config = dict(
    num_attention_heads=4,
    norm='rmsnorm',
    norm_place='pre',
    positions='rope',
    attn_scale=0.125,
    parallel_block=False,
    init_std_up=0.0249,
    beta1=0.95,
    weight_decay=0.03,
    doc_mask=True,
    max_steps=7416,
)
Each number is 500 + 40 x the weight over its row's rms, rounded and kept within 0 to 999. Layers, rows and columns count from 0. Numbers have three digits each. The size before them is the row's rms in percent of the matrix's.

# q: layer 3 attention query, 256x256, rms 0.15, rows 0-127, columns 192-255
# k: layer 3 attention key, 128x256, rms 0.149, rows 0-63, columns 192-255
# v: layer 3 attention value, 128x256, rms 0.131, rows 0-2, columns 192-255
# o: layer 3 attention output (transposed), 256x256, rms 0.137, rows 0-2,64-65, columns 192-255
q0 066:518542453543522478527511450505508533506527486522516488494528481462457469438504562458527540516445536418564518458575516571570410496533507528514508500420403492529483567506488482463490537510554530
q64 092:523514489473559566499539470438494524414499487532496461552424524544460428497508514464453639514540479507475560505524535566559468483433461522509506513437481491514497528418489478463492547519390547
k0 084:488527535528433480522494475520501498494494560507579502489461491436518456489504596510549529442477447485580467532480563570544550455501502483482551563462532538474550473563545498543480465465554515
q1 069:555494569486487434518534442542508475445482549524498489506467539453456512435499491459522541487523539453538482571464521480463579456498450492469545496529441461496460515513422469527470478509442565
q65 112:565435560524485502487485562538532441560530537512567494479500551390506450432507540445526561524522503478563516549503495508544451447555563489506453535405493555500529493583518485507523481501564535
k1 081:474466522461552536446455564530536532603477485448542457447553465514511515429568483500483464529523560520561564519535523443498538533509508547505498480474518506481525528545507501555523440490547466
q2 073:528475458554471492447542585471510431451526494484542485493454554489540527571508485472536519509509513483483529532551521435483522465492533429481531501507424468512453542538468469493467450431468503
q66 099:595494457427505493556509434469478430500459427539488469482485531447503485446447491522485543526520510455512459533577557561487467483512453553456478499542467446514538465469426519479482458500472522
k2 073:499499539521526516560449469489485463469437534466530420479463458531456487414519495495519516490526492509524566561528476484511518548493469464522487489459519460535502402479491507447488478556474552
q3 080:481545528498493440472454564487483498521531514563509527499464538523470479540492451567551444447522489497446338481476505527511563507512405418430598477547506531549473468538490509521498470502453427
q67 095:515492463568508532484506581516495436513577525526578585479461553432497550483478544449516463586532537457496498456497518557549450532545526529511548519475455519463541481509502567511597513540569550
k3 088:496461522516530471509478570499526429525505448531562524532562527513546525506511510516440537532479446534458543510563473457560434520495512526473436465567562469545492430520503491478470530510489457
q4 070:577561451539453509479498484492504471482472533442526482473444512437516442471479516524500569430559549465571443528452549523485477526473582486494493506500405499526414521480522536540504477418454565
q68 104:488481498507518449545459551561471556433491417488414532504577511461521476554528504531439500409552489486478483503496462536479534479518463451544572480510501504567515559439515479586468552505507525
k4 072:455538576465453561551506480480516453468477549504488478482483452469527433468483487518552500508446512467569518466513525523500537482562438527498583544413534462498542491527479529501475517522523527
q5 073:488422521559486509566539559533486463443495509491483469518487498532498447551520419529481461406506498484461465440492507554448503546468530473529556502504555525545515474522506479501470477495482526
q69 087:522442457457500512483523526512445483499492501499581517496488515547441558484492500606580424533438529459455447498508552544530522492490434527492544484589540397546515482421558565466480513491484422
k5 092:549442497513497457528496606493520484532473470532568541461495468424515417448510529498479538479500545477547565543551498492493549524517552514517550509524438477484537475534518548493483538422515521
q6 080:526491548579489479468541564498469478520464493463470579469473499558578498581467495506523543433512430523452463465498493471497474447486450519483492487600607556516490526390479487491481494499497471
q70 092:606529522496466496552514417418536488538461490502586546466530542421489509499507513529528508500476542407512455520532523498493522510509567520506503547563498501440580515549506492520560521542522500
k6 077:530459475490489519430519553475489518562567397585496442498534531527516590487452514499424421494487521490464468502506456419592528490510545509502443544528540493466482473492511505538542459537506471
q7 073:522576421460472507509588448500495594535468503514491519527568541488511460403512503448486468544463431389522554486528512518504486503506511499481415506433496519531482477509465503542490526557494508
q71 092:475482468447546495482494519523481441493562520520454456543559516563501542521478497499559456509540500501537514461523466512539524466510489454572466485530472508505502502573483486516515553507480426
k7 079:551497494504442531554437383518507469527504497507526443462391495462492515529481462490502459513500493465510449516471570569437497485474559548440461549533483463467511489542499519532466456541487536
q8 075:468543547557490551528485504505482553496461477516450459489517466554523496490509549573474489656505458512500509459492498474432531442503545489522510499548540537458506487526454549497519469460404505
q72 094:525508570526490553472439459467521545523484543519560466533468604486494523596484572525436494565532527469445575557519522526514494572553475501519484513443518524450525497429544462402442521520483550
k8 078:452503471477505448448371544437586517545542468493550481508579517420545578498460505479523512461507504496518506452449540430516538529483423473439504479497587534482485520433516427433478528529487511
q9 084:446484379441498418456522479532515550531517471471529462498442450505443543395509458436497536494438475460507585460535473493540533500439550454498543513480539467567472528553493489492521499534478525
q73 092:534413539507546557499523503553495574514511549436537512511451519458445479436515526454458506502542473525572545520497549529560502531477513565465441488427578526512469557565507519490482535540532587
k9 084:541488547493576524573516438478578429565478542482507449516484460482505416587502543601486554567498491516475520539521530528432505438448512532501496521519499526456503547561495504501523461486590478
q10 085:473501414444493482523553455503554492492470493526446552528461443442515460532510506551474488450477431468542513476471480594568486535419502501488550492536543488536501536441432513462475497478519492
q74 085:394523531476544466592480493463602514465480509507510405477463508470457481507569489479501607478434477528572519548517542406514572491556441532495409504524553519541503444491525473509519564435459521
k10 084:493550480519482490556543536471524540445428512494473510525549479577484565423548494560394511517450499524474461504545533462531517527468540498540514550512541520447485425503519480561526479551584482
q11 093:551524400499543483543462517502482596504498488583559564476512458460434478494551425456509448469487638401545487408507505470568530472585482470469483493456494469547508513378509565512500505460556497
q75 091:578556487519485497568530509515543532434472482528492465491428524441559463517505500473474508421574480501599457438492507473466508497472513527613458523460526576509515573492462504536536458509558525
k11 081:478546605475557448505525516500495470506485562479449510478440440515451450569519542493444453454479432496461489506515481496503533528502506537554509504575499517507473519499410482504489526471482408
q12 081:518485449505513487445503483485513535519530491531585564484488487487426500541474520512576541507468496541451515500491536521468507540586484447458403480522495439533404522500521464449512386460425537
q76 085:542480560543515519469468425451489455483536539495533540458411501414485504554449532468480502547449473481566486520490518468514519461524489480503414488483491479484552510502552479538524438518520543
k12 083:495483463525483505403488474512473527474464532524528508536470460474451490478504544487464547554537444431540552475531488440552429549491466528496566568501513477488579519464560550511506463559458503
q13 084:509519552479448471509451528520491507505499516420448530462390459504504500502463496514419526499536485560487463442476477467438552462420505521479485485527539551517531386438508540499454475520542471
q77 090:461525553512416528486447461432510556500588535489514501532608426529551432544445512503480442512497515458468497540493501516458444572482513559543532481511548529474446521482597475470479497519527495
k13 087:440588484575509475487528506485503597522504459533506539531538531479450488489433452490523430488465581442439496462510498551575412530510551530441449490486493437436486512472481582456515493453481490
q14 086:451478477521537470508473419484514563519507526532507482522531519505521412492502459451489431448516535534483512479500492551522539509525525499481495501431526462503485534416504544451446473553525460
q78 077:452464525554548546429467498523525613465505508502515488495526421524505516520470501467553442469553529507498443522435502531519547560517525497538442489420441489448470467506497485504531541437486487
k14 083:464476618570481478512468475547493567472513523495534444518549494475480533460522488504516452548465516360549514500515580537537482540498478509523446547481420489441521481550539519463484541492468538
q15 087:441517496508487500546485490455557524511504532509576461481480471489468495466496481516447457511615535484493537594498465462469509563491491534497516506366497434493480476538482503499475450496554540
q79 088:486480538536562488500504527500478494498502512510469487490531438551516474504487526560483501522475491571427479557533488488491462531532456456449496425501494582506482435467514512466497515454485406
k15 086:462453541562538475522511451486528544503555520492549440525500492491496521544508495557503531438536595497483496502441514491496501562486493477495475426428394524471473483526501468474541459462528495
q16 090:510466567457434513441509542488502418565485540531517532530554475537454493534466407479567470431502515497441447523503515513477517481588509528505538521569574553528525469476528548429524538487525517
q80 077:485589515483463563429533539460500470497479498519463488471529541580520480516471483452514515472478532490488488463493495539498548446566481481452453496515455449520364491539487527503436548383430477
k16 096:494460556515539505426492523498481484513478466497428543526527557598485562515526501457494469529431464502460537462444558417512455513510535547522522535495514475506503553489527535546504514526560524
q17 085:492475393499531519490536524463488524540491524511445502466515577431482494501499466503584452426536469492522473549583455542555459563562546510555544470521541480501497418515466479504468562512507497
q81 104:488536457499502472566566437515540482518524513499578502458466579430511475458530502450493491524462551500515553481567461545514531527463571457531461558473519509518468509536472513547549463548505599
k17 083:503493484500453466535516489537493475487529525480500558537451477420433522459486456438493512478483539475504521524423483505509484505502428552517442552437470487515478494522528534503489432517453489
q18 092:597487583538473489548514499468474489485493538558480513458496490555516515529458523537433543477543471550516509513515479480516565463504515487483493512582490532505512528525424479500467483567546478
q82 085:512532471524480508570512484483476491455547412490520434472522527518495471519542582411529536532409455476520518542491464418513470496498497497505496511547527465480518486526507505495478478555536521
k18 083:548522431523430521505464551486522517476481421528460538517532562510529555469602551494445462484482511497502460468460520444511527493548574493512416577471521505442472519516525535534501500488506553
q19 086:499496469467543587554470470455509568476469468486465523505507447574496548567486515560537539603470477543469514534484538539535526433528517440509503484627519531493552494494503530491502573484507490
q83 082:442494482468437475490437592542476508500511550475534497493545470551474512507504546488515506530488451515494444496504496483571561498503446495501496481533556542529498504423505488462511500468523425
k19 083:439542479565493465446488529499505441553453538493469507515422528462474553523512441520458533525516526548534529532513514494488528534475484486487614524468571532525536511450498511556464554495527441
q20 094:600642494486484551487471534469501425579494512571475610430513450534427534577442577515501553506520473561545453427460485480515498450481475525519412492550508568500483527490471540497497454475510523
q84 082:531557527504514497421545493470486432493521584540565523447468549472464524505479549547454567474529471513455530479518484552397479482476472552570475555506570501560493503470461480489540430562526510
k20 092:523507405474575477506519537472477564510474537512480544530477520504434468462470480458446509459498505501442445485538448459469503474531577543500485566544544481482484504432513527546502459546474477
q21 087:427510567464452551479560435382487475522528489502487462467462517509541509503507513503514496569484444540488471476437536451426465482455484514464437471516512468468497495437474512472431519511465476
q85 084:520563483555485414517508502533536514464511607484518501501553516423468472491462475479525512470490485495559452495503497525511558464436529451488515496549464554554532494403491495507489463577507563
k21 079:483472496537497483506412509490519462467435543411505527465454504393473525497489461551479426454498529498453502446457576452482486505428400514448523516539500428533458492503496469459450472531409571
q22 101:523510577460493463476473506569468470552458507537476494522575515516551512506461523506494456461501511535529517447506467472504548468550514490498487534541480531483488487435524523467527493489501535
q86 081:523523546481486528509544491524497525551518456486502468515484499516453473468480486398559559550473500478517535478542452493543448537520480432501417517505442531531563534524462531456520463538506517
k22 083:462532561448436526475490470498466482526516478535497442499462512450529521567484538522484495519579500576537466471524471575438499537571494521476500480569499519526461524444514471485526461501477518
q23 103:507507444517495454526420519570532532537519457526499497496519448532550534435493446497556507447547486527453468497528547441493568493523545462480566442524438527496548512513540570510513549487531413
q87 087:547457541433507606485452465473546520507538466501575473479508504479566529489462578528505557497481489492443553495453541511509471577481549439515472496467509489518471507549469452503508488524496480
k23 094:499470495465515569521505474536475457544491505490482472539496585552480483489503542596465464483514514510566553399571458545480470489479488507445413466505487551490453481440518478474490441511473478
q24 103:486492545557494509430543494438549505458526479514469410503465525508523513436550477495491553487521490473569373553426510473537476503511510515520539497470462520485498523527441474471495540532385537
q88 087:583488504509521566413521461429491554557511540463454555530500487508441478575515535489478478445566568510449421527500546538472444494495512411499431487486398516515544527453516529496509468503554465
k24 094:539450494481449555345462508527499468538476470529504500473489477465547476543446519527501511487462490534484481474485614550466453479447463559436523466490467485457427486455447511513473561443501533
q25 107:548535556432541426389515519488483418502480542544517482487463492501532507489478532528483467408537542506469506481469464441464555517479461459460563464465413542533467495553334513477489483517480519
q89 088:477522498482599579450528457517462483506466494465456529488507533517537445545450521557511475463515483514420511528506566530432484539550483496493515442570559571494461474509539486435474579516533432
k25 093:468535519531432485504482516513529534474435538511466497455520589530538514505529459499522440454585544539525428501458533458509498504522437489462501481572525545477507512509544465514530527463546473
q26 108:555495489502526469468482442433461431523538474557499578469469546522505571556531552497500490448397492513523484446422451498539563491472455487506468489559518494450441487463560456496543481488528505
q90 094:557519494475491557464506502407449516463499491512575524532499493486420521519517520556486529494520578448521535485477482591486549454466511532513586510503536552490492502466445481438522432498483561
k26 094:545436476443508466474460505495484518572468499526509510544482525494434458473453533557451522471476445539544535512557544537471486426518568539516439543492431478507553476500485541478505517606512471
q27 105:459521508550407420610563558477541515465496527456466467484510509530539486441510439497485470501544481541434534509520478456450482497487521464525539495502486422450452453408508496520488508464484461
q91 100:509513427519466409605529555585547491507501528507531494497502555452492564452522480445451507567499540487512423536534505477523503494463515521478444593531448485529507477480421485573524434566512535
k27 096:571482467493468508538556479496553487419477491511531529515514506465498534519565540504476532502501502496495518501487492535536540412481504574479503575467483486498489520468487521480480430503493543
q28 115:498446557571503519551375510451495514470487456506423553537451423482501519532437479515537559516506489494476466525490530420556512524546509487507496410549419477473544521436525472468438614392564505
q92 086:513511517535443514507475518482508492393447463472481523424475485452486523428480495488454507488522502509548465497495493453479444478494506517517554507500447547571503546454586454545528497527478564
k28 113:420428545535555463485541408562523530469530507458544470501516520489447501479462493488521502547511484494547599513524500526455526555476524493557530517449466465537492565473510526457481448498398511
q29 142:440465401487511491504533443510502509556536503508548440532530484526462445465494479467539538440512487486504514497505463541514479573511511491544547414375498469452468465539506427456518515483434448
q93 090:518509439419470505513456530481488529497556490561602508489486427512511472436509467506489462538580544497507483506479530543482478461538468585555557520459541504458502493486467418511561521509505450
k29 113:548476474513504490484491495530530527513549509535519514545437491460475530511502521476494446592511523381488501526495459559556481515411475507502536492473532471527490494505494504461498501510517492
q30 109:458494492460519495567482569488489490442471545482519497490516396509573482492493547434543491463481526481548482480475428462460593467541520515505538460434566509526522526472494467476466492434491554
q94 097:554523461473490459479534531557485518500516499541475537486505541453512526493502512474459493601394463463547463498506419507532531514507596469545490559445565386508530523468466470541451522510476526
k30 108:531388516485507507535489508514503477528491442574501467492434548439497482412457508522530516488470516519540554499482502518489459481490483531434409549446540522532539503534570517490486461527530488
q31 110:531491530461512502428530424557527497482488472519509492523573531541522437543490546570478579440504505463445472487540539517478594585479503444588568477549475542489455559494409541502530501469501461
q95 104:546469476509455541469452473564519529465530437468497444488485560480536482523521522510464495503516476458514570513524508409528556538523548495575522519512463477448517520504466472465528501509486542
k31 098:490594459527530535421522489502459543522479500554461500508552540552492563552534490477524428495510510468504472524505454472493482471546528484460559490539491537440450533558463421473515537434533467
q32 116:501529552529417533438431469491518513530486480539477506473507546519506511487544429512453466513517570515513421453475479439449521471547479532523434498573480542575444516497490546518532494495398479
q96 103:459585581528425489540455471491503520557445504471469424470565511491436542487517512392530530553434487432585465446480510431544535470505493495519412524512467551508466515541526542467526465454460517
k32 104:422474525468423523537446512515497484522501480489439514540535509507564490565498508474488501500477465566462553468529509461541490494477510561452480488500549456449453514496600557494522527551501435
q33 108:492472432502444535546464446393438508461576477556478552507465415527519494473500493458421519464515519482516521514481519545508454513534514531507500451477491538511526512491524457538544500498473481
q97 110:505493535511474538483467483452406487482464462504473472528463507500514522525461499453525525471444537558450508507470568540472426566501522445558464464555468514441483574473539490509483519490486425
k33 105:525423557454533535537504475452456515491505481494491490508402403470513492442503444466571486501521537448545545499510491481499457473501474449501587416462438484478489500525462502488441572497473490
q34 123:560521502450428476529506617512483554489493417523545535509553472546444546487538577476534468545446547458593443431536513502545455513542490552420458497557432524511461426508529497469530529486480486
q98 104:516560577508448524521424531388465474519497485470578563458521519484532503586500549465501519530467569520536552499495510512493520496516507510422498579498494545500421528515507508489529468528512491
k34 112:507485419511449523465493442510481462519495575562486483481447506446493555505471502480491599454527561448563491530459500503471534452498524465562517543518536537487456486453412498473541466527438448
q35 113:466529597589456523465502424496442520616465495521525448474510539523481502542484546475561520549493446497520423452534522528528474451504463501510442533543497514446423515504462571479454464569470508
q99 128:535561525532493483500453505514504497532451508468547478452455506479440592494490549498518453454590479508540445445481492454474483497459518515516461549484428564416486515489528478508477467522525518
k35 112:541463413462500459527409482503462528530518454526593502513494421531510491453493486454478529503527507553544489436517485480463464607501460522480400477462402495547522485491484433439500559502508475
q36 112:574519503521505511504539454515501510484537511469514473513566495501524476428447571494470492560442458480546592495576455528547515434435605496441510508413525572493519455542504484531589476485495450
q100 119:483436519489607565518447514436498482448524539464444454537543415475536495398470544432499543530551442496471491460585487438522546471422487491505494487537509507496524531470469552481518482490522525
k36 114:452423526420523557457455503537509465539515502503520485579571595495426492486468509369487575561529518524513521526486575462457518521576500613505451581516505541466435479498485517482545459490507558
q37 105:473511565506478461474513558510514499472525576462457515486446454532577487465467591529488498427544465557425479517481469530482518519453566413493515476566497560466551477395455516526502469493487438
q101 115:570473588564419494490481463486543538588489438484493484479529478531492532464558579454529485419450476433496497453501568482502561506535497540458431494587470511507500535492540464459501513453503481
k37 108:530546522503509482468495448508537591486509511449509554486592509491488550448510487472530506542558587527446486541521453481550528511450547501560467554517477569558498515496476509527425493529553536
q38 123:508516464532516525514549480534491501410526475537508452456518508514495511449469511501382558443512585482452475516488470503520565447485475537524489552536501476481536532449500535629560465547489564
q102 118:516526484527507558486415514483474541469461444529502469486521496563540479525496577399497519471422486516556533439487460471476511538519466445425461530557442471443484536537518396489518507452541496
k38 119:472465470540491525504459598513529512431522517483446499500397435407462561546454546464507485452465551483484545501417445437484456483498493525471520525521547492478500516526518431468511484439524534
q39 132:564563570448537541450440513527513493527451468438506535512537546473503507541497519475560465522462517489548406488491426473578518492471506496495487454510518551397510496534386509415472548453523456
q103 121:505540549532485501492472488524530522511427445475478445518533602492557465504487444502565503602436489527464502479522501473519492443449498410458437477440484481452494466569441516538478498476507478
k39 121:489450451595487549472516501457479528524508520485589565493493508523494482527466516544533478477479527506480535506476465491486487518454458525600534479505590440463471540447504474433500470533498533
q40 129:566483482470446570402472520483456532480482421505507473464517512566534547532439478510438511501489511485435449463537487503526553499503503444522512510547532508427469531429505494530510587419553494
q104 124:510549456496480569445560545398430485449506508544503496495488523475498453514502514559400510533537470561497490477466552557525477475547526492467585532505598450492499518403499539502493491497506501
k40 126:461443537463578565506518538520441518591512515501509534511533504457486478509406512406491562437478542546491488458424491453469488556515486481511496506480525511457514502467491492522452559496550489
q41 098:546548496494551491488519468544555520436546512558520463502535459428494477545428464473492466494457465448474424413518414532522524518500552493461513513471490526495483561471538537529546411533467512
q105 114:523535502512547360468526447477551446532479608526559571486534511481486471511439606446499448412517484487507464482462473596468578480487555417478457484463460502545475519498421472457551492464462471
k41 110:514577448535462437482402492551524612519462484451500503541571536510446403520509510523557505469567498445535542473499432467490512496476486424509545522560460453513446515545524464475489504429447454
q42 112:468495528568443494482497517527476508561404483450477536514500512494519492570481430616499445557484498531547567486501498491531465463515527405521543464533488468433449494457467513536512542462494427
q106 115:554525522439474473539519521495508470519498571463513537471478534461507463450516433492483538499464488507527528487493513436516501518546471494497507532569440487415446467544467448541558511522538522
k42 123:485461427470454484570513437487515451484498476476471467473515501558530526448491431531477560533515502551445554506517511395452483563506434503568483495566576511429475437447490486467479522476468465
q43 102:491413471533462494578459508591520497495497450479407489504474487519445450559524453499462471519519505454534478518439541490499559490578481460522492487499487479508484517449552415536491506467469516
q107 131:505479423503489474546511526530529540482523468496478497548442538413416446583502561469472554518438512457520498506478494473528525487501504458521503500463471440516570528435545466494482502485435536
k43 124:566603553552542488455494518479521493539466523606495468513467457452497527613489527505542497506525411463495444463519470518551450514542517482517550503587488451431509479534533507514489502483568516
q44 116:435431442518485465556457561488478542471513504538532505478514511464566569441545433505515465464573540511494505570518556424516563560549541432538541533507440532484597554450555484605477492507475557
q108 112:471533483410467484456506520515490501481537620562552503473440534493521492491549503566453525469553524512462518480504516531505522502388501488461541535470561566512535430438515513477532455550469563
k44 115:461513516518593536531477518436454503529555517473414484457465578549558547478497436539421497493578521569451472498485488504474565531494506381462486513468525472521488557505472504477501466463462543
q45 117:543559531495522472500558495530501462499519481494512484434496536522483434569471553519484472456494360496457496474584504527542495460507490418530508507460491528509491477508533464513530491489536422
q109 101:552555503566484499526517493494544508541487519461520489463581470519486405585521593532518522486473493548429492554564460562555471472493558483454485508523501494472515499525473539535450483517494479
k45 110:505437569519521498469505480520538453504510473462547535509503505472476497503563478462553491570485509511562501515505485401520568474481525507483510508542492536583422464503536543528520483501562509
q46 107:546476485507507515420494514436492528550460479505491487524527499523519485530494507560566488596511535533570592490576532507524490523461501451479623452537552519532503556499499472514476566435538453
q110 124:508524496542518541457455480521494457582455475542555520501516517499462483558484559470589510549480534480509470466528516435558474520544514443495522456459533490487545525584491465521457484425576459
k46 121:538506453468571528488531413527511510485510461512465548495534489598561463499550607433464559496444490459503540442580470473527487522478496539558516471486458477432483464513481513483485524478488535
q47 117:588459477476563512529503483458516520451511577594552499491471501483475455531497444477449476439576543425514511538419553515473562500529444499534512534455476580468505525463535479489533484543472537
q111 110:472507427505477468507480468478422508470571470480492491477489574491467550506521476384469452490560522474565450528503533507492540507549537550456489514518458527538434532511416511460527470546444526
k47 122:466573535552493493460487592508455516525532440521499549441426487508488547533505492497574477448483488473491397460474504499478501486554471545437511511484468518426511525489417454498575477527571508
q48 112:464525478495451475483500536480458456521462539478449525469562518471574458535522530495439495433542489519476484520477457517533471473479529496455544502544592535503462517528530488543523524519497511
q112 124:477525504543444440502476541473489467475559524447481508528524477451519466514480471482533487491530436455383443511456478536487533544442542466522545469458599537441477474520474532512506501479410511
k48 122:500470623587544467491501506560532495512530517447551496479493437473443426473444479493430417510536440512504573546545526536516510532474502522521578510483566564566514548531520577506469456519534569
q49 115:449538482500482471456422523500513482575499568519556519529527508545488501541518562596497477511500464547435491506452493505549519454507496489490471469450515493513512508465486468440460493499481439
q113 106:532566522429463493473468516481511509568476534520576520466598535490536482534431524514507508486507520512455574446568489490513530471491472481459534545463464495488528513489418536521514487479485418
k49 109:498535454440499454490512438501514556526503487483503549487458551514505480468520460536443434500565557417541509554501537512473487466454591552530554538487532489545524488560550492533451484533481530
q50 119:433489515522578485516499494498519489456524556513503471510486555424535443488497414536474498475499516486511496518504527513449551513484476476469564545533500481541529431478542514576508441591490537
q114 107:486509447504591520505474512486494476500497583540487490532467516480481444526481434423464459477536590500466495480503509517512484568497468508459492490422431476480595521429463581543477483459506534
k50 114:485504496550489492500508545472511467484477468508483458486560551461449476495564417473545528497511540528518564506489511513438447459505501544426475496461472474533508485445558442496503467468584520
q51 107:475523531577507483508544500448576506513463499460479477460502496524515472451510451498428462546589518523532561511417478522465456537443559482473553467517561498466568515530441512559419448499429509
q115 108:521477548491497477570554558479527498543541520529481493555461514563587505485468417464474448445448489545474540480493465516468499570481571467484520474501574517528500491419497530554459536539491545
k51 105:582462477601556528493558487525477475494529469514426506534494543518495530434475468482430456561461475443523561551633531560525479515509460513464478539536536533523570463486425563529472495481543510
q52 123:464617477472455462456462559485509424517475587498497486479524485509503480521559470532509435485517472483525435518558494484486501467458448543517540467437520534470544500505434502480492519523492524
q116 112:468531399481507440524490494488465528466453448475539481495542520565484458465571495436551475523480510491558446493481442463527470536577512564516507436547507471478523478541506489491486542429503520
k52 120:504519479562427492470518435566476517522536518416524477530506502456440477479538492506446450522532496528515492486524480509461559476460555480524532534493460502500417580486593517540478514556494491
q53 120:525504477496402525545425502540535566470479469452503486502439488489496506553477546512554483539446426441576412481485505495602504482500557457526532475441497515490455470592486425483483530441505473
q117 117:483503546441483508538433434511512478522512496522459438533446500498481534619563499495543418525518435448551413520441482468563481542506535472525518482531546560499449541474505478496462501480473552
k53 118:545448497410496424472546456485535472530571489482538524527540467508444507537540589568489444493501462540545513504549494580530553492477462548454475497577514478489486555450460475429489536495513469
q54 113:476511481480541536456514490394505570469473515583456462500443520529537454567517575421483423572507485504515509484481476476542497492527525520484530488498589457412506488491554478477494573452452512
q118 137:462520452457458453539504505456482550476503515491484594521439484438478492577501541454502469494526535485487438511466488469513457488456603519525485468444485545450573530438547505469469543539544520
k54 127:554534512488522490473477529516529565501511542497476459566504434517438507573470483479440465506522529449509534461510534462500480529498468467508530541522453538532517495428521575524498478489539418
q55 107:442435540499485497525541509508494458495413561426480510505489454555518464483514483540499565500482469561391512499593431563588497493545543509515581482530559456541500486475436464495414528459458507
q119 116:439505579547542548503522549482483547475401441475376586503519454453512463562469495506500476548420508567460481499561519520529448477529533455501534520543513511581541427473552485552393539486528444
k55 112:533543492568560487530527500550519510500504489474529475500520476477473469532534384417452519474496526458533564483522545497543516498490562483537501533527498500483537505587403508559457548418532507
q56 110:487486513538486510473491474430481456449454422451486518499486494491544489506446516489570453500478505498509542458498386534456349428562504522437519436558572523482479517521522498470480443526482526
q120 121:502471472493541521526471478413472529490510484434489502502527524546496404503438467481470473525566569506486507563520488520555542478542581578489546469509553464448531442493519489460453542480488519
k56 123:423527531545477456471481482536515587484530495489492472519616502535449442520496483506505516555443474525530525502570563501515500583465539494482575520512493549507463486515497524422464505480502507
q57 139:505482464453494436451474564504488466465500503513521498523480533537505471496493486537559439483493500445477532537513446502506468494457526517504640471492442452482494507532430458514510584447511486
q121 114:520495520521509427466579514507474451446517569593503558511465496468541482539494487477494567521514536485408483515499409500491490519452522483425581506471485460508512558539456561532510536461513566
k57 125:453508500560506510502503409530500551451461521470492452500513493576495489544500485520406588492504496465495531512501519483482471458433467508474557566448465450530566445498568457511452494498547463
q58 109:447565468562455521426505471487489566519451406574554445445448567491508438479503480519533514510502442412534522524483499471501557507539549499546526475548528402418493524476506480537502460475536509
q122 109:510586619517519537534494500483533551449481495434462490473526490442519522510483460580511531543461480489516480449487574479501544471524515428562450532517460559493455521495498468538432448436475477
k58 111:526455537426528474551430501527462437494465486507463490533485431524448508516544509448534477471415502440521506521509499491475515494485501570475540487504560486572481433488506460432438520461448522
q59 136:603445538474463494610479509560472487535504442522532579492467476548531510478483550481527535430501494490488469468483518483482439485537442428509454475500456465481503456530588484493468495504556441
q123 134:495495557506483546524545548532449499578495408514536542435595525493459534449498488489520526483483500504492514363455557477501480539542399452489401507489434450541478514444502441478500519466529510
k59 136:581491479469446461559544512485441470517501488572525563438468490442459494487500555550553503544509570495472471550490472454534485488574494482542443427501488457552508517466441506446520464456524564
q60 114:492468527535525489420490511497516469480453554499514531458430504432558567490493523478471504447548561455498507495510506473481548474522472590529594533524531479465541532492428537531532459558475541
q124 123:505446434474497468473515495518526487452539541482488456538440498416574466526492471523483478504536508485526478497488562491500480494450476483487592487475528475509507510461481559504513448535461465
k60 114:502540478387579423491491544504464520531533579411548519536460468435595527501505470516504467586531551553508455502488512454494480531411553426478642548450466527478494561517433529504522471533466505
q61 119:480520497512498472539494440462552580470548508540523462515486491520478532545592428552457490507473529463445447522438614471475486463474450447523537514538517507532542479475590509526500555484404529
q125 104:536459489437526480567387472444553531478499497531587372500578440487467475521551514489565483494452602492496496490471515494505483478508442458513524491495479461495506569524543519475505532419469452
k61 116:481481486471469473565492600440494466458483471534497497452530454483499548528539492447581547428556494487499511532535468473470524436477486558515575454531539501481492519538545431478561509507590555
q62 118:529499539479529430417489500555486523492515481500477473532594476555564498521458449482530482490470428530514400514541472473496460508486479469467519477486451483532500466525491538482440515513500507
q126 124:499524503506528518470432494494528478623452512520490474485520494512512504520435457530475487515533446551495528514502541417558536561523431426454532530520445457498464460521560506558441453457568489
k62 129:443492446518485477549496483472497467452456518507478484458487579512536474436515542529524530529517512571482568470491504456432476491511427487511510487550551488521480493500476523541502497459521423
q63 123:505543484567509480497525448493487448529440510461461507481516509542495514531483527501556518524420414516479458492551487452533450475499432452463468440451515543445528491548488480471463570501536460
q127 122:489563533525547481531505477523420489510521472543494486488500496554471513463498552496507502492376451548571470408516406510525465452483511448426441501469475564541489478543470495481471536502538474
k63 120:570500480467436501487534513502488524480490460503580534508495485598467557413531453449537458464417466481483516442479530498438491524521488523495546508491510504491498506507496462570556466523434473
v0 087:446508493543488469493548494527634516552455518443462505461479524504521509549479472428492502518518451528495515437424463430516504543476524428531542499488487564519492456593537467547466549481498466
o0 098:523444498542464493540498495541513502436499537502510545512488564510446508516525570503500508521542452436513465520540491538504453500467475471615571600486478559489481515573499580580504548530479511
o64 089:537502465475531454532474556484501508547483480443540486536470495559532513463459449459498490486536500482548515449474489473554487554510479452360436470488475492481454476484509520508479503498505531
v1 082:397534557486457533454454482519522529509463531499511472460420482533498494508497510457488554452518461473470537514556460447467541544442461514493458500555453540513514520434547463514524499527512514
o1 087:498512570455538501470550523519547505474524497515595540507496545536547515565532504430491529558508534469516494494461509415460591488496525562550549623581556494452471501444524549529516429594450500
o65 103:481575498478447488468441494500529541547481370590469485523423531502534492507427539491529474518534407524454481512491469451496493520491396444468518501450463515502542457515472435501484481551511498
v2 088:573521424534477482543544528520570506489445479408459536499497501525530512490517508568445584438530389430460463511495479532532431477451466501536455507554451515418459467489477406486478562536510421
o2 105:480416391455571481574480525506544481513526579500513561460497526461505483483436536427515520473488514480454535510484523499516574485483520405488580537458408507494496529531512506541492469530428467